{"num_hidden_layers": 10, "hidden_size": 768, "num_attention_heads": 8, "num_key_value_heads": 8, "head_dim": 96, "intermediate_size": 3072, "vocab_size": 8192, "hidden_act": "geglu", "norm": "layernorm", "norm_place": "pre", "norm_eps": 1e-06, "positions": "rope", "rope_theta": 38100.0, "rope_fraction": 1.0, "qk_norm": false, "attn_scale": 0.102, "bias": "none", "tie_word_embeddings": false, "parallel_block": true, "init": "normal", "init_std_qkv": 0.0193, "init_std_o": 0.0193, "init_std_up": 0.0193, "init_std_down": 0.0, "optimizer": "muon_variant", "learning_rate": 0.00526, "lr_mult_down": 1.5, "beta1": 0.93, "lr_head": 0.0045, "max_grad_norm": 1.0, "warmup_steps": 200, "schedule": "wsd", "decay_fraction": 0.723, "decay_shape": "linear", "final_lr_fraction": 0.0, "batch_tokens": 131072, "max_seq_len": 1024, "doc_mask": true, "train_tokens": 805300000, "max_steps": 6144, "dataset": "wikipedia_en"}
Each number is 128 + 24 x the weight over its row's rms, rounded and kept within 0 to 255. Layers, rows and columns count from 0. Numbers have three digits each. The size before them is the row's rms in percent of the matrix's.

# layer 6 MLP down, 768x3072, rms 0.0363, rows 626-767, columns 1984-2047
098:156120153112118090140168109149141141161121169166077124118132146131097165104124127120132123126099112146127102114113126118116136180142116132067110102153113083148118147103155153163150139138157099
098:146150144131155131157099155149130092128129140152084128149147110113138132167113155133150175131138107136115155125114137115087115128126164131111125151138157131149148166148117107139149113124128119
101:150126081129158131121182104121153099128124141176155132118123175141169154148157102145126119088152108132158155082055116142116130094136111110149109118106155167136100129136128119133156150075122139
099:158128130189140091138090087132117147116100113082104121123182127115098091152090153154169148157148135131127065134132137152148143145144111125110147153101121172107107148067119107119129102187125153
101:118102124118160116128100164144101122128136133133125132141120175143140103157142139107182096105125170174095142145134104156110127128121134154163148157081183154089153134136103127126165161127153110
100:165109147102127153154115122194145135112118131130157119116148135161140094134106128123139114150176167146120130113159130081090154133144129140096128120143168089134117128158160123119156104114160146
101:147133139147147132162121119155131154129100132096178156150124115161166137106125135123108150109147137118157102130121112077154108168142133128135113083153154144113155113117117169122144161140162137
101:143138130137144106157102140143152097140141114158132175124164129121148139135126108114116173130098112103123116131182110118073100153129120079148188110114097125107103067142147137111118155143106155
099:088091099119107132114094123118130108150146124156111126122069150152131135131120106101161124135121099109116162159100141125148119140130147125153139119135115121123128097127173125122133140134099151
098:153134124171154133149155119151111086139123157106148152165134155122109139074118151135132125142105185174106125104122135087115069126157145138094166134098088099091116102124099120133148104162086098
104:156112152167106127116139133124109104193115104141133125070108101086112107136110135128161162118114131076114083156124135156117148162104142106174117122128151104086138134141133067129142142116125119
101:144115125146128169116089101111153117097126129099160120125151137134120087130111105147121152115103111121127111097154153147146143162132148131137120158103092094083115139125100149122133165169097163
101:175140108136141104137134144141151131113099169150151158143140158140105119163131163092153140086136163146168132140100151133156095079093112084119163132101119145125145113101115127123137131091104125
098:085133155148115128120106111123148105178126125173090157134119141100097150141125138116123107146117106124117067082096105141147133133098115121156093160098148126170130077160120151135150094108133134
103:121120166157126117101125091162198146135128139119151119087120130117094193132134122126136145130139170138143142127121112094110116161104101148153148104164151140161149151089140087135122169125152153
098:103196154110101147110143102127120148094124159123161116148123078143113122122164118117163165107150130106092155104105103112113113150184138115158174140100118119109157116150106129086125146120126131
101:189122123122131140120135133168144108142118103124102112149107140125111114179149104126143116147092130134126088106119093153096139139114100102064141149128106195131172118110121166086114087144117110
098:074099126100086158113102091141162147188127129087089125131091158121097110131108167129156103126110119165148153123130140081135092120129138139108116143105082140134121163117212144096123176112173121
098:104094139140146120112112122136171105147107114137121099113184152123114160086153137139138147109143125151133153127109148161107126155130096151197116117142133124088115152125118162110084149136146110
104:134130109121115127114120100108093133142147168144132105121107146139151106164121097095143141133145178127131122133122117117100104127141108152138138148099093143134114122161109145118132124123154154
101:140170102113150138137129150165119121130147139100128111169137144165129121125097144140203132136109185102144178140135134148096138150118087089101122113095149101131131136153151105133125112141094155
099:135128081106122140135133140115133139163098151062135130165155116148133121186148108116140137064129148144150104084107138126131109097121125173134115130093103124095181159071143132095139125156155125
099:127125123154121138149120130095135145129142106137134123074123121121125105155165132156088117114124127145085077141149139116125129128121144101131098107125155124144108153114119106117148142133113129
100:128150123110127116107100108151086166157186133149131166142088164087136139181149104094106124158120183081095123136169079099119081088110157149142148131099166114092146121090162105101119100158118105
098:128139119107131154145105181160126092134120136170134125126116138138154097136111143100127128132142114151138157123172142107095048149158101172136089124123125152152116106153135136144138136111092086
100:135177109155138117123181125124183141085180142129131106096116135164146144156152117125115164115099127123143121096146148110169068134144152138124111150070176139120123123148199138113184147150128121
099:114063130199139152193086076092128113114116147179101108087176106165131157126143112136129133122139103128143141077110109115127161100097142113109105124134108155173146153173153133094125113158096124
099:162129152132129099091150155131136147129121148113169109109094113127143146131099107112143141139124114094110098175104086117101108154131156139119108132135167153118130105141079111173084137089115129
099:133087121093060094144140152119161116101108146141107130130135145116165180120129139118155131118125127107117129108126184126118115092112159162157139101153150136138153112146110124137136145124122110
102:137143108081123159128116085144154139101148140106136108147172140131137115128133123146156147132131138164135133151125083143129131099096137148125104100167165167116164148155165109159130146150133101
098:105157179108093131126121170147169125124147135159123103154142125113143162128150110125090133142119117150132134117137141098120095158125144163169101158129167151135140146116126102117092091101113117
099:105098172123102158150129108155159133124117102097118146148190154122156125126096136093096106107141135116092137125137114138159150128115090183137133114135102136110141164147156152139146146138113118
101:181161131112137117128151156100115097125151112137128130122135108109071109142167161124133165091150133132119121140140086111115093111143107111087079142142123093144150155128146146128128166128114081
102:090152128110126123082094144076106145125119124132115125154147126107122153122076155159114135131078147160140177179093134134159115131117118175131123148144084134136095150122079130116133115110160156
099:142108144156131129118115187108164097114094128131095097123129134143132117138129100111099169098090158168124121121103111115111108113114130118126120144119133155163122127121146118118107170143154110
100:118148104161124132156108105136141175175126147115142133149140168088091097096134159127111098120141143146147088139127085124136140138128158165102129063107099095107113121148135143136105160143070126
097:108152130122105105106085151135105158103149114165168138153087161119157132104099122127129121150137119130112121108147101130134119140141116111135163098088134154130093129144136167136126140107086151
100:156178078121143147152122129063131122104197146135096115119105126148100168094131157124102134163133140166160162134121146128121144137128110158153138108139135132172137140130106143115141100139173101
099:143148110152133119135129106128142162129118105107171130128141133134099097125138138144114131149104108141127173139133135143133124144149152145148150113134138079158149110173188134118166110142104134
098:124131133144121132121110166112134139150116132090119134117149121150152147123107105118091127180132130132134147135089197106109136099121144142140157122166117119091146115115110122160101121117117118
100:095114166156086149120140127176137138155129139132131098154110128170128110124132106123101159106144132092089119131133125087104153159118153118125116106092139138149155159154156167100137106150146131
101:137130129147119116137101123130158189124100163096116102114145134116146163132102146154095128152141088089117097142144128091158117126152152147135152123133104137118178084131131142102120165123134117
102:181153128110163136146104117155111133143135137131154165119120114154102086138133117149088139142166183146130132148109123088155083114111121154115127119109093118128103117103100094096146142127121134
102:120094131186086156122166111107120129114134131127159184097129106128151135090125145129155162125171158105109093181113113152149107145104146122119119115144103100111205142132147111148121123116117124
102:125188119125114166139170141092131131143150154078156103189128121111153124125130124105130125125135112126121134099160128116168130143073098168108117153178122130101101138122092145120157119153125138
101:120109132074137123118150117135127107112115109153123115159089113155108097115134155117113114154173141115123116142141150146130104118137141124135129155099128133127101138147088113078129113127128113
113:134138173136125137102147122133098131152133165137134097113091131125123093112144098140138158122064104099109102147123150119125147148143126102147108109095096123153111129113130109147122112120100143
097:140135100096131170101103138105144145147120087123150129144105140134113132097114063109128166162128110175134130097138099103141122086160133157135147140141097103147132154123132114112098124141154127
097:147149144126117116123071096101122144133036140134063147139106118131128109136117148131121127102134119154127136161114116124085118129156116140135097131125147110138064127136091177108099111189110210
099:105121117137134122140135137119132135148132158165138174088141128147088159177110105154160161098134147096130142109135109119146165153131120110089191119090120137192138105125107173143133150129122128
099:111120099161106097147151135104127088145136159144118122125104084139107163144134154127123155138109113164100096116153133099103116125136125123130150137080131106188155115144113102091107117111137082
100:092120122084121126102171121119126155135118139157165083154132121096109146060158132140137109114140120128169141070148105146119163122102125119162096130134107130132114109098125146127116134109133128
098:135121132133081130160169141141157152093111105091118130111113144128131105106106137116135155120159108189130154145152127117134135104118095128118120041131118130105111145133102104148137104132142119
101:103115133141143142139136056139123163144120106116144091102113124158111123124084148131157095117134132130151100103125135088164112093099084115106133111120173123174125092088133154078147142150124165
098:127183133096161129144093132107122112149128098125092133130169131138120096148129129121123125113096146091153153132144136050144157124098119116113123142128146117132128066145124146133139067098154154
102:098136112152087156118106120078121119067129099131139121126122146129064112142122147127127158145118131139110125140151150124092116116123072170122139102136154135138134139150104087150136120104090126
100:143196140157102114174131134165167104125152116121104113160107134111131141093122177118149109142153121123147138124107104138126173115129112197123152147120122134149108142108124138123139105143134110
103:164120107101116153132095112181123129150157101108098116102143089190138122118138133140129173149125106142159145118126147121124134102119116122178103130108122088125127110162165128093150148093133147
103:128085129101134102140097129112169168122132133116129122145120132146085155143146123092138153122110138093131102143191089107137172164142131135112146132109094130141126146170115153134120093141150140
097:134173122131119151112122182138117118117113089145108140147187123141148166164147134116098150097116132166106147134082095071118112103091130103102132187143127090116135133170150110171135119131133095
101:143104133113130123086140158105157060160094115134100137170116148152115109125167122141133108123142115141163116116148124103142120128105152131111159133140152158152140116174107109119100101142139075
098:138133089140150126119161165154153102156107089094103128121114114115086128146130156124110138112138152136106121147101156112111120144120111102156117150090138117143152126054114089084120182140158148
101:110134159150133127129117134143104100148107131149120109102140160124090119123166118102131187132116153113106117161083108121098135126102105117130132081088146113106171153117157114123131124128128149
099:158093121108122146129107121117097105143138197117134148098128131102167112168110136144106137126136116109112156112119179133110083114132132147094129135135148132110126093130159132120078133140114124
100:142139129118129090160151126117142110190130112138091129102114149146109165099177131104154111114115123127123115143139108114125154148137123103145141139165123154139122084149136137121137109148060145
100:106134145114113127102134120132115142129102142103150106098091131158105175143158130134105079121127105098139096128138119196114125113186083137132124095098136144155167146122153098081143098127076161
100:116132121122164131136170131127145116175116149124127126135110094094146128099138157115108110184141116128133103087111152107157109114089100121105166145126146112102136094141139115135122137120176102
100:137148102107173124129152139119130096068163111093102132114094125133141104125153140150151171086150141117134118127171154132147122168108107144111121152136107117139125124116081128132081132149122124
099:127126081145105154105125122103119158122135119127129121138143104140135116092133115155138082136148129137125090122120128112141163127112096105122164132131150114136106131112140124102127145133165121
097:166125125148155119188139103121135133107127130089090121142140134127108105122124101146135105119110113136115165116127112111133147175107142159118079098155128172148126124140100155154146164132159119
102:104139149100156133136147092149101183161146147122112101087130169094118132140103149119133106092131144117132127107093112116113151156116101083128078127097129112120161165146105109104132127134117123
099:132116122111139119097126136129140123168110149159117135178189122115102164091131121106195131106138096082154175139161109154145155139114107107142139130120087108113132148087141112137091173111149131
101:185109134116120134161159119085132114095122108125098155113146146144175100123112114125171169152125114120121129149089135155120138110114175139141133127140121094171142135116104132100115150129099105
103:127088104084114092167128110106164121110144120109066140074080118111115128183139079114128129123101088111100133107108106096157125125110131136118119136135137106136149136125132116147122134139133172
100:114140143096104110139139131109115144160159136080124170142135100094124127130126116141113136135163138169163114130114140093132084116094140142055138094098165139116117165124078145132145139107117066
099:102165077109117123110136202113156139127103119171132089132133092127172152125137136169125109160159138121133169169110104137112123127127073134085143155135165153136128167158126116114115106162153135
100:116165100146158173121126137165131127126106166101148092134102127085167139142159094089147113134126140151138114107109161124165111164142150137106124132107162133117117132122127136150152128131128141
100:132108095130113148155135127075144139125121112142145126165133106068124155108136128125124122128088158150149158084132151126091129166122110173124127116166116146153081104157137156147145135132136172
098:115077128182131145152138135131129136107099133090123113116131116158135146055094084102127153120137099122124130163102113124137150147131138140165080131138124140128094146080113096148119103126128157
103:124108121151133091123093087160120156154121154125162139133121134127098077116128153124113142098165135127099121119160127120160107157118137108155124116123080149110128129095151123152138090128115113
099:176107115145139130139143145134164126117100110130157124098102125136145119147135174123149117112122098131113152115101156141135155132098151097094121132097118094132124127137088113138141128174112142
102:146094095102119138123130162145148115127128137152126146113163107131136171141127101128109144133148101095151142123124160096116152127111131175111088128169128125126126140109154126137101127124142122
102:121128119165117170096117095152145130161115152104112135156124116122144157113136072127130045118155111096094102103169112110103097142142132120103078113136142122132100150115110122112079160124153094
101:136151132103076100158121111146149127138147102107112108122116116119112170113141155158120110114171133091173124133117154131154104138097120105144132134119132104140141144142140094114143140137143136
099:096100119125143152155130137146107132131139104126113113153151076174105163101088116164160133149158148177121131135110130161145177133142129108144183116127145136168152113110102085150143123149101145
102:110125135110082097131105132139110121115142141141088104134117166128168112114154143130111130126147155124145128107127172132121103096141096146146132148142103110124097092166143143114111127111135124
099:128147118123123112130103145152190080159167183124125143120110117119107103143117125133107097089141123151108102160104115092105129147126130115123113135167124133118140129135143123125136115096154117
101:141133138147120154073130156121170092095110154137146118098079133133132108126123113117084146151120147113115108103105099130134140098141097108120180120150142106134126150126125131153090118129123128
097:112116114088126132144155093072111127150106114135118182109123144106156105109145130174143153100139120097160174123154124151152153139109132120139123105114085172174121177125105119133114164154145129
097:142174108151149138150149162108151115107106116140136146135134127117175102132150162120129126133163140155145100137145123161144115108138141121106155141101133137133123132147160131164148123124122106
100:139120122105098151160129154154104119143121108100128141109117148154133088130129131150190111116115096095121149147099157086087114153087121188170099142136151142149085134102143121082079131139115088
099:088138112174108114170114113096120122144132147127097120164100185110157132126130168131099128141145141160170145131185112183143099142151111143107123116126177107130149089068103152139144152091136147
098:123121147095118135167111101097100141113127126134114108122124123152184148157108136082119106094148104113099106127155140144101152105145117130139119088126153158137122120116129155120134155090089116
098:167166095117127132107128120132155106102144157120096126144136139130114153117102119088120133154139158142111165131137123163133139120166173157123125154122174116122101146129131102153126145124124113
099:055101130151177126125105110150095142122151110118119098110128177125137133159132112116131115115142120164116135111097067117160101114124137107123120072161090110088152163129147176124138135126129139
099:150175111128137076102092146114169141152133158107137093069107087126094113103106131140149117106154095133164145134146078137117124155127167154132117108104136168104105103110061101146093146135185110
099:157122073171083151154100123104137213150133129138154112101128126081143192137089127115106112149136143158193132132134169131182114131090065144148118138108136125142147134166091168099087143173115165
100:124163164114115120074118085158087123108143142135143110104167143147122112104113148164175115141117139138085116138096122128149160112119149141164100121138114164151156099120089128124147118131114125
100:112135162116119092167138127125143123140142141112159085047108121116084128133107155113106115130167115127117137105102176096158136169146113117141148090138170121179128165155144122119165125117079102
099:160099142155147133087163114139153113122155107135144146171152146141121122151109112131177143166121164117103141163133100130127163147151084117126115104120100092149126111155105106136152155141131167
100:092119149109115137102122123154094107123132120123123106114167096137122094095156177108078126118135159138154140109103104099142154152151133118148143141116127115099164053099139143113131144109134138
099:168133137113112138137126090111127121110184097110135086115132163153119137143131107138163120137138151145116096128142191118135160110120132122125098110112140094166127112118101169140126109106146116
102:147114129156095105132131122126137144111153137140134115128130129171119141092090149110095113157136121127127121095116139131126145162098124142110136130116148136155124096144110128104108125161165132
099:120135103105134132122117133139147131139134088128170127093121129127148135169155135100123130116130170099160104150110083174105117083120157108106115144119106089112124103061111154115122145142121168
102:137139156125107163148080061119154132170159116079133153139153107131133125083130096128068162111135165119105136152117125131128158147121121141137122110098162117095122115151086143115117136152140133
099:108127144132142133153130123110127119122100084140134126152135144174158090168138150109130105130173091096116130116120166107152162112132126159144126140144101092112106138097141139156115148168139151
100:166099176155109089153135146101129145131146110132120112115142119096137191104154120117162116104117134104099092089162135145108120152173128191122094136139154104122137185148155109151163130120125145
100:132101094130149124114142111110122130137129185098184143132102129087105191105105146155103105100144109198111098086183164094128112117125101113136122149126161158096079129153142166127137095146149158
100:128105122093115172103149101161141105146078147134127102108160125118096097125095109138153123145170148148081127117136099125161109140110135102118144134123124150167120126159126135089128139133148084
100:138111178111127132125107148140138158135106123117115101134121140143170135093123162097140133068116123171108138147136130122133117132100135154131129174125134143117141113128078110141104126144087139
100:142093111086099113145127143139117127151119151097125092103144175148117139151063127082141121105115089117102105140136184108128114129100139135120116097114120133102111123137142171168109141082106077
100:113134137095145138147127168160139105134151114151058162121146160102159182134115155126141128175127085114129108119134135120151117137107140121137102122161163132132093126138138132082115127143129123
099:111076125095137151127142109177163186102117161135147130122162125109156109109144123140118145061138150114128161075104149116144140160145111142158143132148143131123096119138150123107119124111088131
099:160131112101159111146132129102120081119169147101149103106108126133068129113131144143076139159135095132162137148148120093160150137145136123121120119138124151129145168172125093154143106132124156
097:132148088157110071147150089130134085111135132119132137142172092098140128115152064164129127100145162136127073099172113128177121141119142132130117137115137096113197105116140155102122125135142151
101:113118159123148129125115128127064150133118118118101134128136145160109112148132121185115101118122127130060117100161140123173122108095126146123100154195113124117104111133122140125120101104180149
101:144123083114121148126088105131170148120138160146110132180128129169139111132120109132104139084118121099117113175139135134155125178157134132114103113141150125148134118103138148106136119113152104
100:105135162133102194115111105110163104138174127150163138157131085113117152121145120116161094126128101130136113172083083102145145100139156117115122136090071129126113097130128129148154162135165129
102:167148154105109135144097128112106145114112100183138143157117109159132136171163118118131097129198115121148108125100101128112133151138133114133126145158128126097108129151176100131124132126108087
098:162136108089164128091148151110117139131095129114111143154115142118110113138092094103142170130093142114093098110147122168120096130113097139143112146116145090082139116073105100131155122143117141
102:124147119091122093106117120159154127134143129122130150109137103107123129091143077106123134159102134094134118125150139125123105118173146141144129164114174129162136165154108120095171105126137115
099:128118150142135110130158084133115128133145091140135083150226119169124134120126099093120118128123147136146111134146142102132123125109147123123152143107141165146159110124101129133095132101136157
097:157112148155110105154149089157084111091081149086120145106141175121110172141151167135090089150131087152108135110139093089151166129132112134135165152153084203155103167146163102114152138087110099
100:092118135152144125071112115112131137151115157175190107108132091139180112170126110085114089127128143150140144135160108142113122139083112097137171109118134127134094077155128103102142130116083162
101:116125142119153121141094140083103139089097111117142129130150134163141118163152167108129138149139107131140116171089116124132150144104137082197156109123098115095148119127124120152105076140134161
098:115152118117096107164077159117111114140151097135132130101095173109135134135135126137152168124117172081159139134135140123128128162155096124109139149126121122126148125139115133132112092107101084
101:138107127158135139120085136145156078132101162132119121140113163135125135105121110123122156124146131084115116165164140126111109122135139092158105103149156136117082069124130096120105152148089126
100:138092082146111147182113126146141115099124087129127104113133147106109076124145179104145141111146149117140133146160190134111122132104147124142116106122200146134137154111105124113127172105138152
097:118155145096103149103119160108125149132114123133115120123110136132132165116104158137105154154141152150154155117119131101102114170133143113154114149095101166118165141111118102149141123143116119
102:134162104137088133116149162148111129149130098119138123160132156127128153125138137159154124169117085130140129132127119131153144147090089103108155128155138147176121108117149129133158105130142170
100:138132092126113166157065145153105111151106190111084117132159156153102118095122131143130118164084135164151099112135105150138099165143119145094157109103125118146138128161155172125112105094128154
098:110128157121146118129154101161150133129150128125121148078138099135114088078089102103112157116160119152127150155131152149167122108131110144145181136119142079184137155144104132098091138121094134
100:122153128036148141143180147169125138140148108123100120159139129145154134132138138125142125124136133131137165160111132115124203117130081128119127136135134118133083124141119149097095132096114106
101:110102091154126127128113096123152157118137132106103168148133148093056115119122104128153129112100099126123105151113176123119096109084104165171145153128099147129138107127120135115154123136162163
098:116159117143145142168157108176110152110094146145146139143118159154111094133103128147150085176106136133089149157170083112147156121102122083152134134172139160104153144117114147099088132080162138
099:122129140176169151081121128105088086128116125098167142144153134131160141104112151134129131139128111094130102133130127102135098134150102129117091145141109126139093135160129175157113104139115114
099:130088140144120163159091079105133149105109132171114153130121116108115142164088102139145094092135135113151114130126161107134128143136114145106159121107152182107129057102118117149129119144152163
101:152140183121114173144141134103107136162120097086096122123164104148122116098143146130090119147132127108132120146143110109099175119150131138120161102156120100157126115128148179129130107133110154
099:128135152144131149127174132147132144154169157146104144124164123120107105116143130143056121100132140110101169130139113119125137168112108154146119111124136098134151123078108112120102138114107165
098:112128158141096144110108165118132118143095165157122094078120135108158117070130121122121125104132176146093130111151104139150086123165108132142142138136125132147124123169144130101115129098153129
100:156127111126071085108123118112095137131107122128144142103120149158092143103103119168141108128111135116148147122145121134124099136132137121133144130158123141121189150097100122136109165111103137
103:103127114123156156166140112153118131153129113136157197160118122133151122143135159134111117133139125142137131183135112116139122076141173071107148162123171146127128138122087175118117105119177100